config = dict(
    n_layer=11,
    n_head=3,
    vocab_size=32768,
    positions='learned',
    attn_scale=0.0884,
    bias='all',
    parallel_block=False,
    init_std_o=0.0201,
    schedule='wsd',
    doc_mask=True,
)
Each number is 128 + 24 x the weight over its row's rms, rounded and kept within 0 to 255. Layers, rows and columns count from 0. The size above them is the row's rms in percent of the matrix's.

# layer 4 MLP up, 1536x384, rms 0.116, rows 1049-1066, columns 0-191
size [ 95  94 102 108 102  94  99 110 100  93  91 116 109  96 103 108  97  98]
[[102 120 102 137 157 130 109 157 149 131 148 103 140 140 145 101 136 120 125 170 138 129 162 108 115 162 150 133 141 142  97 115 141 114  39 137 122 109 104 142 119 116 143 141 111 168 132 176 114 117 166 125 120 117 100 111 204 116 104 114 143 124 149 103 124 144 116 104  90 150 136  72 126 132 141 110 119 112 149 150  87 144 127 146 143 126 132 100 128 138  97 117 146  79  85 132 130 118  85 105 122 132 132 177 129  77 111 144 132 100 158 109 133 178 119 112 114 128 133 140 101 161  91 133 122 118 113 155 156 155 118 161 114 129 105 129 134  86 125 130 147 132 171 152 160 149 122  92 102 118  95 101 155 132 143  75 126 108 105 102 105  94 125 132 115 137 122  92 117 124 118 136 100 133 129 151 130 160 135 111 110  92 124 111 142  95 136 119 119 122 106 183]
 [138 113 115 136  83  99 161 161 138 143 123  87 130 153 100  75 150 169 127 114 139 134 120 142 132 147  90 159  96 112 145 109 111 123 187 140 179 116 136  75 132 163 143  96 109 109 145 168 113 143 127 109 116 119  90 150 120 100 147 142 138 100 132 123 131  91 156  99 119 132 142 109 127 137 120 126 121 137  63  97 128 107 132 142 124 112 128 140 125 123 101  80 121 150 137 139 120 132 105 141 101 122 167 136 115 128 136 138 113 170 132 153 142 155 174 113 121 115  74 106  99 123  95 144 167 121 157 119 131 155  87 138 132 112 112  83 137  99  93 139  97 137 132 130 130 139 114 156 191 130 125  83 128  90 138 114 130 147 102  85 106 144 152 135 146 145 125 125 134  80 131 105 177 101  92 174 104  97 105 129 144 153 124 168 133 131 105 151  99 103 129 124]
 [189 134 125 136 117 102 123 179 106 139 128 160 108 142 139 111 133 115 151 118 132 191 115  99 127 147 103 132 123 134 129 118 117 104 158 102 141 124 148 129 145 164  89 133 122 111 123  97 163  81 158 122  93 111  87 135 145 125 113 192 134 161 138 113  94 172 131 116 155 105 130 132 156 159 161 126 152 159 138  78 145 167 132 142 114 167 125 143 139 107 188 128  73 108 120 137 143 134 100 132 131 112 125 127 155  93  88 143  97  82 149 116  88 117 126 131 105  98 151 145 129 159 131 152 143 128 135 169 127  80 111 107 119 117 117 132 127 169  96 124 144  95 112 122 153 139 126  88 147 140  92 108 135 167 167 158 111 101  89 153 149 148 124 123 149 144 139 118 114 137 167 119 116 173 101 160 113 113 136 139 113 127  85 109 129 104 171  94 120 149  98 155]
 [127 122 127 119 106 130 101 123 157 169 106  88 111 132  98 115 126 116 147 142 101 128 136 108 110 129 134 122 118 114 127 150  82 166 118 136 141 101 150 127 164 126 142 160 141 167 131 118  60 142 112 122 142 128 117 152 131 139 103 153  79 131 147 127  88 161 172 126 105 110 147  93 135 129 131  96  95 113 160 142 159 162 131 101 141  98 130 133 146 112 140 146 115 141 169 117 163 150 139 137  92 156 151 134 141 134 115 105 132 117 171 102 140 133  94 141 106 106 110 162 122 101 141 121  98 165 154 142  87 153 120  97 158 155 135 130 159 152 113  99 174 132 117 144  77 107 128 131 142  90  98 123 176 100 150  83 115 102 148 137 125 107 143 108 163 140 120 113 118 117 151 193 126 142 119 128 132 138 163 163 124  99 121 110 161 131 141 150  93 128 141 154]
 [148 150 130 101 108 133 148 142 156 122 120 155 153 127 150 128 127 132 150 104 146 128 141  88 106 124 134 112 135 146 125 141  84 134 101 144 162 120  78 123 107 138 147 109 131 103  97 123 114 125 129 144  90 114 114 142 129 176 139 112 195 105 139 115 133 131 150 119 114 162 118  85 108 159 121 140 111 145 137 115 179 107 115 157 103 125  94 117 129 173 101 159  69 145 104 109  97 132 124 128 135 139 125 181 117 115 157 189 147 146 124 130 168 131 124 100  54 151 100 118 102  97 133 137  92  84 145 133 127 164 154  92  98 116 143 148 127 103 131 156 165  85 108  94 123 109 116 123 140 130 145 117 149 139 119 119 131 101 146 128 153 106 120  70 128 123 131 100 132 140 139 155 127 124 152 162 121 115 156 133 160 113 109 145 126 154 116 106 134 141 132 152]
 [104 100 159 167 122  97 117 145 151 111 140 164 105  89 106 142 134 141 127 144 103 189 154 115 110 152 119 159 144  94  87  97 150 114 147  82 113 147 152 100 116 108 134 179 122 126 121 168 138 142 158 136 105 102 111 166 125 129 104 141 127 123 144 120 114 143 161 145 154 109 135 127 128 155 165 131 170 125  97 123 113  96 139 106 125 108 132 133 137 153 105 108 115 153  96 175 173 180 152 124 117 116 124  87 138 149 152 133 127 212 120 117 161 136 160 100 106  50 151 166 190 112  81 100 110 113 104 137 105 141 109 140  95 115 100 164 140 127 176 122 116 138 148 109 129 139  92 132 127 106 140 128  72 140 140 142 144 127 104 154 120 139 167 171 144 137 139 155 154 104 101 144 133 144 103 130 101 167 130 140  62  78 123 114 119 136 113 144 145 131 127 118]
 [171 107 135 119 112 116  94 130  99 100 165 109 109 150 148  90 108 109 121 137  83 147 121 126 148  97  87 111 142 150 157 110  84 134  89 127 157 144 160 138 110 109 143  84  81 107  95 106 132 147 140  99 129 117 140 128 158 108 127 120 151 164 164 135 169 123  85 147 126 150 149 167 148 112 149 113 103 109 112 144  62 124 152 106 109 135 140 112 136 135 116 139 140  99 135 123 120 163 171 158 138  96 162 140 127 130  54 149 139 132  95 137 116 109 114 136 134 120 115 116  98 153 115 167 146 107  60 143 108 106 128 136 112 150 115 180 120 185 126 134 129 202  99 149 105 134 112 137 162 151 139 146 136 140 140 126 113 127 137 139 110 116 127 122 146 107 138 122 141 117 130 126  89 120 158 101 168 148 127 149 134 129 136 128 174 137 118 141 126 140 133 131]
 [ 81 148 123 135 127 113 165 149 157 139 142 152 136 164 121 124  82 113  75 120  99 147 176 134 117 121 130 142 113 188 133 105  98 161 119 134 145 109 147 171 124  96 144 140 117 131 133 131 107 169 154 108 124 134 119 115  87  86  88 131  99 146 122 135 134 111 141 133 150  99 147 113 107 134 128 125 149  91 168 108 122 133 152 106 122 167 140  94 143 132 103 125 109 140 111  45  68 166 142 103 158 116 162 153 163 129 153 115 157 112 161 142 173 140 118 126  74 121 147 166 131 112 157 121 148  92 145 109  99 109 152 137 131 105 134 138 138 105 146 118 120 163 136 136 121 143 144  99 147 156 123 102 175  79 137 134 137 112 140 160 127 116 158 100 126 192 130 190 106 135 161 170 123 153  85 129 136 151 148 123  81 132  92 159 122 112 139 198 108  89  65 118]
 [114 159 123 112 128 111 123 124 151 133 116 133 132 143 144 165 144 114 158 119  86 100  85 142 157 106 161 139 140  85 102 153 143 146 104 165 133 168 141 152 164 161 117 135  98 117 106 133 126  92 115 114 125  94 101 133 131 135 146 130 102 133 107  66 136 118 160 119 153  76 102  90 156  87  88 147  99 138 134 138 137 123 174 171 123 107 117 120 134 145 105 150 129 118 160 162 116 133 112 125 161 107 150  71 105  97 106 116 111 101 108 153 122 142 119  99 148 129 147 137  60 137 109 140 148 134 102 109 129 123 102 159  78 102 142 120 152 177  86 116 111 133 116 112 121 134  99 115 130 168 160  98 106 145 121 119 128 162 163 131  77 188 111 120 146 154 153 131 136 130 123 121 167 167 125 137  96 121  98 143 104 128 163 125 158 130 151 135 137 140 177 102]
 [138 102 155 136 110 140 141 105 137 103 145 144 121 126  94 156 114 124 161 183 102 149 105 122 152 154 140 102 132 127 127 122 106 135 130  97 115 101 106  99 111 151 112 132 138  97 108 135 105 169 108 167 135 113 104 116 139 155 118 162 112 146 104 173 145 117 120 145  85 139 134  95 136 164 136 128 183 113 144 126 128 156 134  97 100 121 140 151 150  83 128 155 126 117 145 150 119 111  97 138  81 153 108 133 150 107  95 159 153 105 186 117 118 132  77 138 116 166 102 140 146 160 158 120 140 132 124 172  76 113 121 137 120 124  82 189 113 129 120 154 108 102 139  91 150 115 149 120  95 147 157 144 148 153  93 111 122 158 129 111 113 135 110  96 116 133 126 119 101  98 149 108 127  94 148  89 152 109 137 102 119 121 109 103 113 108 142  85 107 154 126 116]
 [ 82 148 138  86 123 147 140 146 152 128 157 169 105  81 103 128  92 166 129 109 122 150 110 118 138 109 181 135 144 120 126 141  69 161 130 106 141  97  59  77 174 101 142 107 129 119 106 144 113 117 142  84  89 142 151 128 181 134 117 122 159 112 172 165 132 113 171  89 120 129 115 134 126 152 110 150 163 137 157  95 149 120 141 132 139 130 148 115 163 151 116 150 145 147 143 167 168 143 147 131  95 119 141  99 138 119 128 144 169 127 193 110 122 149 115 133 160 111 142 135  96 136 105 146 103  86 119 124 115 126 116 126 113 123  99 158 127 129 153 144  72 112  89 108 161 104 138 126 157 146 124  86 130 116  74 112 138 169 137 119 151 112  84 142 124 153 127 132 131 129 101 113 166 115 138 112 143  89  92 133 126 121 129 169 112 121 150 108 120 115 142 104]
 [138 164 159 134  99 152 125 132 151 123 100 149 129 111 147  93 119 136 109 113 173 136 132 101 131 127 162 137 146 135 124 124 157  84 156  91 143 120 172 125  87 154 150 141 143 113 131 136 110 129  85 155 114 132 126 115 136 117 153 105  97 187 112 131 154 127  98 143 141 115 128 138 115  94 133 164 114  92 146  98 137 112 125 102 138 128 151 130 142 130 125 131  94 174 149 168 147 175 127 116 152 162 124 108 137 134 142 161 126 133  68 102 153 120 158 144 120 167 131  79 106  99  93 118  71  70 137 176  73 122 135 107 100 119 129 117 124 103 166  81 133 130 107 123 119 118 137 144 126 152 151 114 126 159 117  99  95 150 113 149 174 107 155 124 143 124 134 103  83 155 139 126 118 158 104 137 113 101 128 110 128 120 135 145 129 175  99 120 116 133 124 137]
 [144 125 141 131 141 122  82 183 109 108 124 140 153 122 136 106 138 140 188 125 153 129 143 124 136 104  90 133 134 119  85 179 143 118 126  98 170  85  97 166 105 109 145 132  76 141  90 105 122 143 169  95 138  97 152 119 129 124 117  89 126 127 116 117 120 151 134 116 178 129 124 129 115 118 127 111  82 127  86 130 156 111 174 146 124  92 134 111 163 145 102 157 135 165 124 113 157 129 103 132 102 153 163 122 152 138 102 127 124 132 125 135 160  71 136 100  89 164 187 111 134 133 160 132 113 143 146 143 109 153 164 169 132 142 178 151 117 129 156 126 130 139 125  97 134 145 121 131 123 121 131 138 116 144 119  97 134 146  99 121 133  94  52  83 153 152 136 123 108 182 131 128 116 136 179 127 132 126 122 169  97 127 144 123 101 149 104  82 114 166 117 124]
 [162 122 109 120 151 147 120 106 175  83 122 161 100 140  94 145 141 170 149 133 104 150 134  81 118 155 111 130 156 149 100  82 142 146 129 110 128  90 120 123 114  55 168 133 134 125 143 152 158 117 109 154  92 105 110 144 146 157 143 178 136  87 143 164 164 144 149 120 119 136 121 123 129 127 101 130 111  95  87 105 122 156 157 113 175 131  96 130 117 176 159 105 107 108 105 109 166 101 171  83  63 119 112 115 136  91 132  96 139 150 168 192 145 148 102 121 136 119 131 137 115 122 127 176 133 148  68  72 125  99 134 141 134 144 156 163 121 105 112 115 144 138 117 177 170 112 117 146 161 149 179 129 123 120 118 115 165 100  92 132  97 140 113  69 141 115 150 119 142 149 130 123 119 105 118 130 112 138 138 118 143 110 132 125 107 150 104 102 142 158 179 110]
 [111 143 168 109 117 164 134 150  87 148 108 143 114 109 142 142  75 118  91 115 106 169 135 109 120 119 120 128 146 142 143 145 115 117  96 156 180 124 140 114 103 116 105 132 137  71 131 129 117 113  67 124  93 154 150  77 129 128 118 136 136 154 146 177 100  89 165 126 150 158 134 143 125 127 122 135 134 140 137 105 126  95 105 127 146 130 109 106 168 110 134 123 120 106 123 137 184 153 104 155 146 144 147 119 133 149 122 123 101 114 130 105 119  99  87 129 115 189  57 118 132  85 157 136 124 128 114 107 114 110 147 138 136 118 143 119  95  98 133 121  96 118 143 167 171 132 145 124  90  88 145 119 118 107 112 101 108 126 120 167 163 122 116  97 125 116 116 119 175 138 142 119 155 174 133 117 156 110  82  87 158 138 144  93 104 158 108  75 128 110  97 124]
 [103 126 169  95 118  81 127  83 135  93 107 110 147 114 129 186 115 107 148  91 118  99 162  88 117 126 115 145 155 180 164 117 136 105 102  98 191 136  95 124 168 149 112 147 149  88 141 109 108 118 101 136 144 123  71 144 104 111 118 128 110 176 170 135 161 141 131 103 165 121 102 118 105  99 145 163 106 131 156 133 122 133 144 135 110 114 121 124 135 134 144 103 149 137 130 125 122 163 124 167 142 131 141  99 136 118 102 130 121 140 137 113 102 115 115 139 161 144  94 140 147 188 124 136 164  78 171  95 133 150 115 124 111 133  88 109 143 135 130 176 158 133  80 105 138 101 153 107 136 154 156 147 134 104 123 144  88 129 125  90 120  86 180 120 185 120 114 129 146 110 116 116 139 112 149 123  93 110  99  71 130 126 109 143 128 103  86 134 148 136 102 113]
 [147 140 134 165 160 129 127 144 157 156 146 174 127 115 140 143 121 132 110 123 131  99 147  82 118 150 114 134 134 132 126 112 147 123 116 190 160 125 150 122 113 160 157 104 102 174 121 149 115 100 114 137  91 127 118 116 118 101 121 113  77 145  78  98 107 103 144 157 140 133 113 107  93 157  78 117 147 139 106 103 105 124 104 139 128 111 145 111 140 165 136 123 134  98 153 129 141 129 119 126 121  98 145 131 129  87 127 137  92 108  97 136 108 101 149 174 156 110 159 107 119 129 100 154 135  92 123 141 146 115  74 151 100 166 166  86 121 124 133 101 129 120 142 131 134 148 112 181 104 142 172 164 137 123 182 129  95 127  82 143 164 159 112 139 111 117  93 116 136 122 146 103 104 100 127 123 176 162  87 152 164 143 115 168 121  96 167 155 120 140 149 117]
 [138 117 167 164 120  83 101 111 116 119 148 125 137 153 139 136 144 103 130 142 109  96 139 143  88 110  84 117 162 150 114 132 128 121  81 121 130 138 150 132 141 110 179  67 133 131  98 108 123  86  84 162 133 139 139 141  84  94 138 147 148 128 107 119 121 138 123 122 164 118 204 128 138  78 125 106 106 100 137 130 138  80 154 138 129 145 148 126 107 114 163  84 136 117 144 117  88 111 123 128 110 105 172 145 100 148 141 105 127 162 150 145 134 152 120 117 139 137 129  57 122 107 149 138 107 137 102 135 153 145 129 145 125 157 151 161 152 112 136 164 134 131 151  67 116 160 102 130 150 107 116  84  92 155 116 144 109 133 157 140 142 116 147 142 116 156 150 130 160 113 123 124 116  92 126 119 120 114 159  92 145 115 145 127 113  87 145 140  77 130 122 143]]
# layer 4 MLP down (transposed), 1536x384, rms 0.0416, rows 1049-1066, columns 0-191
size [ 99  92 100 107  98  99  98 107 101  94  92 115 111  99 111 109  90  94]
[[133 129 119 130 100 115 116 124 135 161 135  93 108 100 134 175 146 141 118 121 127  98 120 123 111 153 104 148 125 116 138 141 111 157 170 146 125 102 181 164 105 120 126  79 111 131 109  89 141 115 119  98 146 141 106 130 116 136 132 114 110 122 149 125 100 156 132 119 140 119 142 150 155 105 164 100  77 142  98 163 150 118 140 137 175 125  77 164 127  94 100 142 134 127 129 144 160 108 140 139 126  93 118 117 135 133 159 146 138 137 150 118 136 141 134 127 133 147 174 143 122  98  99 113  98 156  96 138 110 137  79 122 187 113 145 115 118  95 123 125 122  89 111 128 119 148  89 151 117 112 131 130 160 103 127 129 119 140 158  81 126 159 114 155 163 100  86 145 121 129 128 156 122 129 139 115 173 146 140 150 130 111 163 138 115 134 137 151 130 137 164 112]
 [131 124 124 161 127 131 157 153 147 149 136 120  97 147 142 128 132 100 156 139 152 116 162 140 139 128  73 128 105 153 134 117 117 124 106  95 111 127 117 188 114 146 108 107 149 148 132 143 137 119 124 119 106 143 121  96 126 143 117 132 130 123 128 148 109 139  77 127 164 156 121 117 130 104 132 167 133 153 145 125 150 123 109 111 124 114 175 146 171 135 142 163  80 164 118 157 140  97 169  93 129 109 131 125 121 145  86 137 115 173  94 173 115 178 135 148 108 128 149 127 159 145  89  98 138 113 145 100  99 103 153 115 145  87 128 120 118 153 119 106 135 120 122 149 129  84 157 146 133 105 145 157 168  87 128  98 141 160  92 131 119 140  77 134 110 126 101 104 134 127 140 112 122 130 114  87 127 136 133 141 127  94 132 127  91 126  99 131  97 139 119 180]
 [ 67 151 153 148 148 128 138 140 141  99 112 111 154  92 146 107 157 154 123 124  81 108 113 141 140 143 162 111 133 144 128 144 110 147 123 105 129 150 153 112 124 138 115 143 113 108 127 167 127 142 145 147 138 107 189  86 143 114 127 131 111  97 138 163 130 123 127 133 114 150 172 101  94 124 121 146 156 144 136 133 143 118 140 137 151  64  92 138 152 159 121 136 126 123 102 124 155 149 127 125 113 125 132 147 132 111 153 139 148 188 144 140 142  99  97 110  88 127 104 131 120 105 106  98 129 152 151 146 134 124  86 164 158 130 126 143  82  98 153 152 115 169 131  88 119 120 101 177 119 116 146 130 143  63 131 125 100 122 150 113  96 132  96 137 103 131 121 143 148 105 123 159 180 108 147  88  99 155 129 102 172 140 132 107 140 156 138 156 127 170 119 106]
 [154 115  95 159 185 141 140  96 127 129 121 100  97 122 119 137 117 108 124 142 188 125 166 187 122 136 137  96 111 120 145 153 149 133 130 139 120  97 137 134 111 207 131 141 140  99 127 141  65 119 106 163 174 128 123 127 113 131 150 158 180 113 164 123 109 124 100 123 136 139 145 116 101 126 143 155 145 100 146  77 100 140 100 125 181 150 100 106  95 136 118 121 135  83 149 137  82 151 108 135 142 137  98 102 156  91 118 124 142 135 113 132 123 116 136 177 133 131 131 123 114  98 158  93  88 141 127 115 100 116 123 125 136 133 122 108 162 141 105 104 119 171 138 144 127 126 123 118 115 163 132 105 110 122 112 142 146 120 100 148 150 104 115 151 143 132 133 133 168 155 100 113 158 132 126 127 136 152 105 126 104  95 147 131 142 156 117 136 127 172 155 135]
 [151  92 118  80 137 136 146 113 142 105 144 117 134 152 143 140 109 118  70 152  78 119 122 122 106  98 116 179 122 103 171 118 140 145 136 139 142 102 150 129 138  94 168 144 175 138 124  96 144 134 131 130 143 132 151  78 119 127 163 138  73 100  96 131 132 102 119 105 125 143 138 203 132  96 159 132 154 136 128 157 136 106 155 112 119 110 129 110 175 104 148 131 150 101 132 123 155 126 116 172 126 114 121 118 108 205 131 124 167 116 135 120 102 114 131 116  98  92 104 141 101 121 125  93 124 160  99 106 153 128 146 141 148 122 127 119 112 152 120 114 108 172 144 166  86 163 138 139 137 148 100 135 137 149 114 125 121 129 115 152  84 125 126 130 121 118 142 109  96 104 128  95 127 138  95 151 124 101 140 153 111 205 128 134 112 119 174 138 133 101 114 124]
 [142 165 135 130  96 121 149 101 151 118  97 133 125 137 142 156 154 139 130 119 131  90 133 118 110  89 123 150  82 152 137 147  95 129  77 124 124 110 111 127 138 158 149 124 157 158 126 120 104  73 116 117 159 154 179 117 130 125 112 116 147 121 133 116 100 136 132 127  92 101 137 136  85 119 132 168 101 101 149 103 170 131 109 178 123 218 133 126 117  97 122 110  89 142 147 101 133 127 129 156 118 110  90 118 102 133 146 143 161 118 103 101 127 172 105 146 136 125 151 132 150 145 118 201 178  92 112 168 131 148 119 131 114 112 141 136 127 130 103 177 127 159 126 136 173 104  87 173 139 102  95 148 124 143 138 142 126 130 122 127 143 120 112 116 118 118 108 115 122 151 138  95 115 126 150 135 169 146 129 134 134 129 136 143 122 104  69 168  83 136 144  98]
 [ 87 134 117 122 116  96 101 119 169 146  90 171 160  93 123 141  76 126 130  93 137 156  93 128 136 125 112 124 126 129  97 127 105 111 135 108 135 117 109 135 125 116 183 148 139 102 132 143 154 115 169 152 163 101 117 127 166 144 149 102 117 157 111 116 122 132 137 124 137 113 153 130  95 147  94 171 173 144 148  91 165 118 140 106 126 156 105 130 144 141 149 118 135 118 140 120 147 106 101 111 159 109 109 127  88 131  91 164 151 178 138 163 145 125 154  97 107 138 133 166 114  73 160 140  85  97  87 113  98 150 147 159 127  97 113 138 120 135 184 138 129 118 157 111 113 124 131 114  78 158 127 140 132  93 158 113 101  47 210  95 187 124 105  99 149 124 161 125 125 121 166 122 162 143 167 101 150 134 113 109 114  99 146  81 120 157 127 176 139 152 117  69]
 [ 89 158 157 102 166 122 121 127 179 102 150 119 143 137 144 121  61 133  86  88 135 127 168 123 138 127 126  84 110 144 146 136 124 150 118 129 137 104 156 139 150 141 146 119 163 103 127 130 115  99 165 112 176 109 106 108 141 126 108 160 100 169 113  76 104  61 123 141 132 108 138 148 130 125 138 111 145 124 128 121 175 152 144 140 129 100 139 138 136 127 132 116 138 137  95  69 214 132 124 116 128 171 165 162 123 140 139 150  90 104 118  95 130 106 131 109 115 130 127 152 165 117 181 105 134 104 134 163 129 141 141 130 118 142  98 142 132 111 103 174 112 110 149  94 146 140 119 114 122 112 125 132  75 133  66 135 136 129 122 135 173  80  94 129 108 148 115 104 168 153 115 111 100 133 126 121 123 129 130 129 129 147 112  94 130 129 116 127 130 167 108 119]
 [ 86 146  93 146 120 113 132 120 161 162 170 132  87 171 128  97 122 145 127 108 162 108  89 133 175 140 101  82 154 131 115 107  93 103 113 125 128  85 120 100 104 145 136 164 111 145 106 129 126 141  80 144 152 104 145 119 150 153 161 106 114 104 139 170 129 113 116 112 120 141 126 139 109 128 129 104 121 133 145 155  82 137  67 134 129 131  89 137  73  99  64 104 140 130 149 136 157 177 153 147 129 112 138 147 128  95 150 101 123 119 118 119 146 138  98  93 132  71 120 132 110 120 158 172 146 139 161 147 167 132 128 104 168 157 140 128  97  89 166 132  99  97  88 126 131 115 112 137 110  84 145 110 129 102 125 111  92 124 136 166 125 122 135 118 111 101 130 167 110 137 101 105 122 148 116 146  91 148 159 104 167  92 145 101  80 122 157 143 189 110 107 140]
 [106 115 194 123  98 129 132 112 114  89 120 139 154 124 141 115 115  99 103 167 135 134 183 109 105 109 116  92 117 135 114 131  97 111 119  98 108 137 133 147 112 142 123 164  96 150 116 138 109 145 154 148 142 120 115 119 122 135 144  71 157 108 152 101 171 123 127  86 121 130 117 116  70 125 166 152 164  83 121 170 160 136 120 166 122 125 145 122 146 130 113 154 120 102 118 177 120 140 132 102 118 183 132 128 156 118 114 140 120 142 136 133 161  96  89 156  98 146 157 134 134 169 116  87 121 113 113 128 147 114 180 139 134 175 147  91 137  91 131 156 147 111 113 111 111 142 118 136 104 120 100 151 170 165 106 153 102 115 149 114 122 154 114 117 103 110 125 105 130 162 124 124 103 148 123 153 132 133  95 115 161  92 144 129 122 124 119 148 127 102  85  97]
 [ 87 114  93 153  86 113 112 139  87 127 132 137 156 168 136 150 118 130 157 164 127  92 143 154 108 101 118 151 128 132  90 137 117  95 103  94 119 125 170 126 109 121 161 174 103 151 125 163 148 179 109 150 140  90 132 104  85 124 142 154  79 123 109 103 141 150 132 176 128 136 118 115 165 116 175 111 105 101 117 153 125 190 147  77 112 131 117  74  86 120 116 114 144 138 129 148 101 117 100 129 113 137  74 113  98 171 108 119 131 134 103 122 130 147 125 149 108 108 133 137 123 119 143 133 171 113 134 145 117 122 147 149 125 154 130 121 108 135 128 138 140 107  88 161  94 119 116 168 112 114 172 140 123 151 143 123 130 108 131 112  99 166 110 139  70  99 113 163 114 160 157 164 143 140 146 133 165 134 116 150 154 139 139  84 136 133 123 152 148  94 121 198]
 [117 174 149 135 146 140 130 160 123  97 100 114 105 130 119 101 149 130 128 116 130 126 134 146 120 135 131 122 152 149 140  81 137  99 104 132 184 149 108  92 142 161 149 102 128 166 111  74 140 126 118 124 103 118 142  90 115 139  95 139 107 181 125 107 126 180  84 134 124  94 141  94 111 150 138 144 132 149  93 133 111 109 137 168 133 147 121 181 198 150 146 126 108 109  94 126 127 129 124  89 126 172 112  97 116 151 154 126 124 136 147 116 105 111 172  85 127 122 180 155  89 101 127  88 125 128 101 116 166 116 123 102 144 130 154 164 164 101 133 119 122 148  99 134 126 150 163 136 135 106 103 134 151 165 174 101 130  97 132  96 115  95 135 131  76 166 157 135 125 103 125 128 167 145 107 126 169 117 141 144 130 100 137 149 113 113 132 132 122 137 148 135]
 [153 124 123 142 109 136 155 101  92 119 113 138 151 125 139 187 118 132 110 140 101 123 103 116 121 110 137 150 132 188 162 145  89 118 134  44 111 167 140 114 118 175 105 102 129 169 172 138 147 135 134 105 115 121 132 117 112 124 142 109 129  91 132  93 171  92 151 103 160 132 115 156 118 132  96 147  74 155 135 131 109  71 116 157 142 129 136 132 153 122 144 150  83 126 110 119 160 122 112 152 108 135 146 109 111 120 132 138 127 149 140 124 119 140 153 108 102 122 139 117  99 123 112 139 171 110 135 125 144  89 127 130 175 108 138 122 152 172 130 170 141 149 132 132 132 111 117 106 147 125 123 186 105 157 120 128 128 124 189 189  85 180  99 135 117  55  85 130 112 136 155 100 129  90 153 111 148 149 132 102 127 115 140 134 140 108  90 141 123 160 157 122]
 [119 132 163 171 125 166 122 143 134 129 120 137 127 173  97 135 127 120 128 140 150 106 110 120 111 106 136 133 133 112 134 147  96 120 175 101 161 128 122 124 136 122 122 118 100 185  93 148 133 189 144 118 112 106 118 101 158  99 141 160 123 101 116 127  96 125 117 161 111 129 153 116 122 154 116  98 136  99 104 126 131 135  98 154 174 124 141 138 171 166  99 128 140 171 123 144 107 152 131 112 135 131 136 135 171 132 123 131 137 122 113 115  83 134 133 133 130 148 128 124 126 130 134 129 130  72 116 111 116 174 122 167  87 115 148 141 113 149 122 119 106 120 138  97 151 123  92 122 100 157 123 148 115 151 108  80 135 145  71 115 111 100 130 172 110 160 129 164 146 121 122 125 141 147 117  90 133 144 147 129 122 150 137 116 165 123  85 122 119 157 190 154]
 [115 146  93 138 133 124 153 150 111 133 163 127 143 148 134  91 114 141 115 121  88 164 130 154 177 117 119 142 142 133 137 138 146 126 105 122 121 126 124  72 153 109 101 172 172 126  94 108 126 109 127  99 100  97 145  92 192 106 104 166 138 156  97 163  99 144 113 120 117 156 141 128 118 178 134 153 180 147 137 187 120 132 101 105 126 171 118 139  85 128 150 105 126 128 103 114 148 128 151 164  68 162 141  76 152 180  96 139 128 107 135 109  66 125  87 120 131  99  76 131 147 113 146  86 140 129 125 106 134 153 132 108 105 103 123 114 102 132 137 129 137 152  91 111 113 163 156 124  91 128 102 118 144 139  95 106 116 104 145 113 128 101 134 162 160 106 138 116 129 110 108 131 101  99 109 114 128 110  87 140 122 164 103 106 153 150 141  74 129  72 105  86]
 [125 112 136 108 134 118  97 159 150 119 147 156 136 101 177 145 124 149 154 118 122 145 113 110 112 140 114  94  95 122 112 121 147 106 158 150 119 108 134 135 144 168 150 171 109 162 127 102 150 114  83 125 106 120 136 145 177 167 154 112  96 115  93 111 136 113 121 104 147 118 153 148 121 154 150 141 129 124 132 153 159 161 103 133 128 130 144 112 139  95 151  96 152 115 173  91 125 112 113  76 134 149 168 144 153 122 115 143 159 129 120 129 118 131 171 135 146 123 168 132 151 113 156 104 115 167 119 131  90 176 123 140 113 114 151 130 154 108 113 123 143 107 113  54 179 127 110 142  98 122  91 116 125  97 148 114 151  89 130 132 117 125 178 124 127 125 101 102 145 190 143 115  60 143 107 115 128 163 144 110 118 176 134 137 116  91 117 111  92 174  88  77]
 [155 135  95 130 160 131 139 124 174 136 116 158 133 106 129 134 167 105 177 141 134 118 140 121 117 151  95  96 113 112 107 113 136 107 170 111 154 141 102 137 143 139 117 152  88 128 144 114 114 140 127 160 133 170  90 131 159 106 103 129  99 109 181  92 108  84 119 141  92 137 149 113 115 130 134 137 146 147 127 121 142 105 146 163 151 159 123 141 128 122 186 109 153  86 112 125 139 167 149 153 146 100 120 102 112 114 162 144 148 141  64 114 119 117 158 144  98 138 142 169 109  96 103 174 163 129 128 128 149 139 123 117 139 153 122 114 160 166 130  95 142 110 168 119 145 130 133  93 140 136 110  86  98 139 144 110 102 123 148 154 134 115 139 113 136 134 176 117 131 117 132 124 124 152  51 153 119 144 181 112 107 115 104 143 171 154  94 142 144 123 131 155]
 [ 85 130 100 164 111 172 177 153 144 151 146 101 143 108  97 153 143 138 149  82 119 168 118  93  79 142 150 129 145 136 188 120 152 136 114 156 117 131 140 139 127 131 152 116 114  90 125 180 147  99 129 130 103 115 112 161  77 129 124 123  85 113 130  93 155 137 142 127 122 102 105  81 104 208 132 142 137  91 150 140 145 154 111 127 110  87 119 116 110 154 127 126 107 133  95 153 145 132  76 132 136 111 107 185  87 125 177 161 156 155  85 135 100  90 148 137 112 116 166 163 116 126 131 153  88 178 133 139  88 133 110 128 157 141 127 137 111 150 103 108 130 119 129 116 131 133 148 186 140 137 125 116 124 153 134 152 118  91  94 139 159 162 104 125 150 147 124 115 131 123 159 129 128 122 123 133 136 135 113 154 156 114 164 157 100 110  85 145 122 165 112 132]]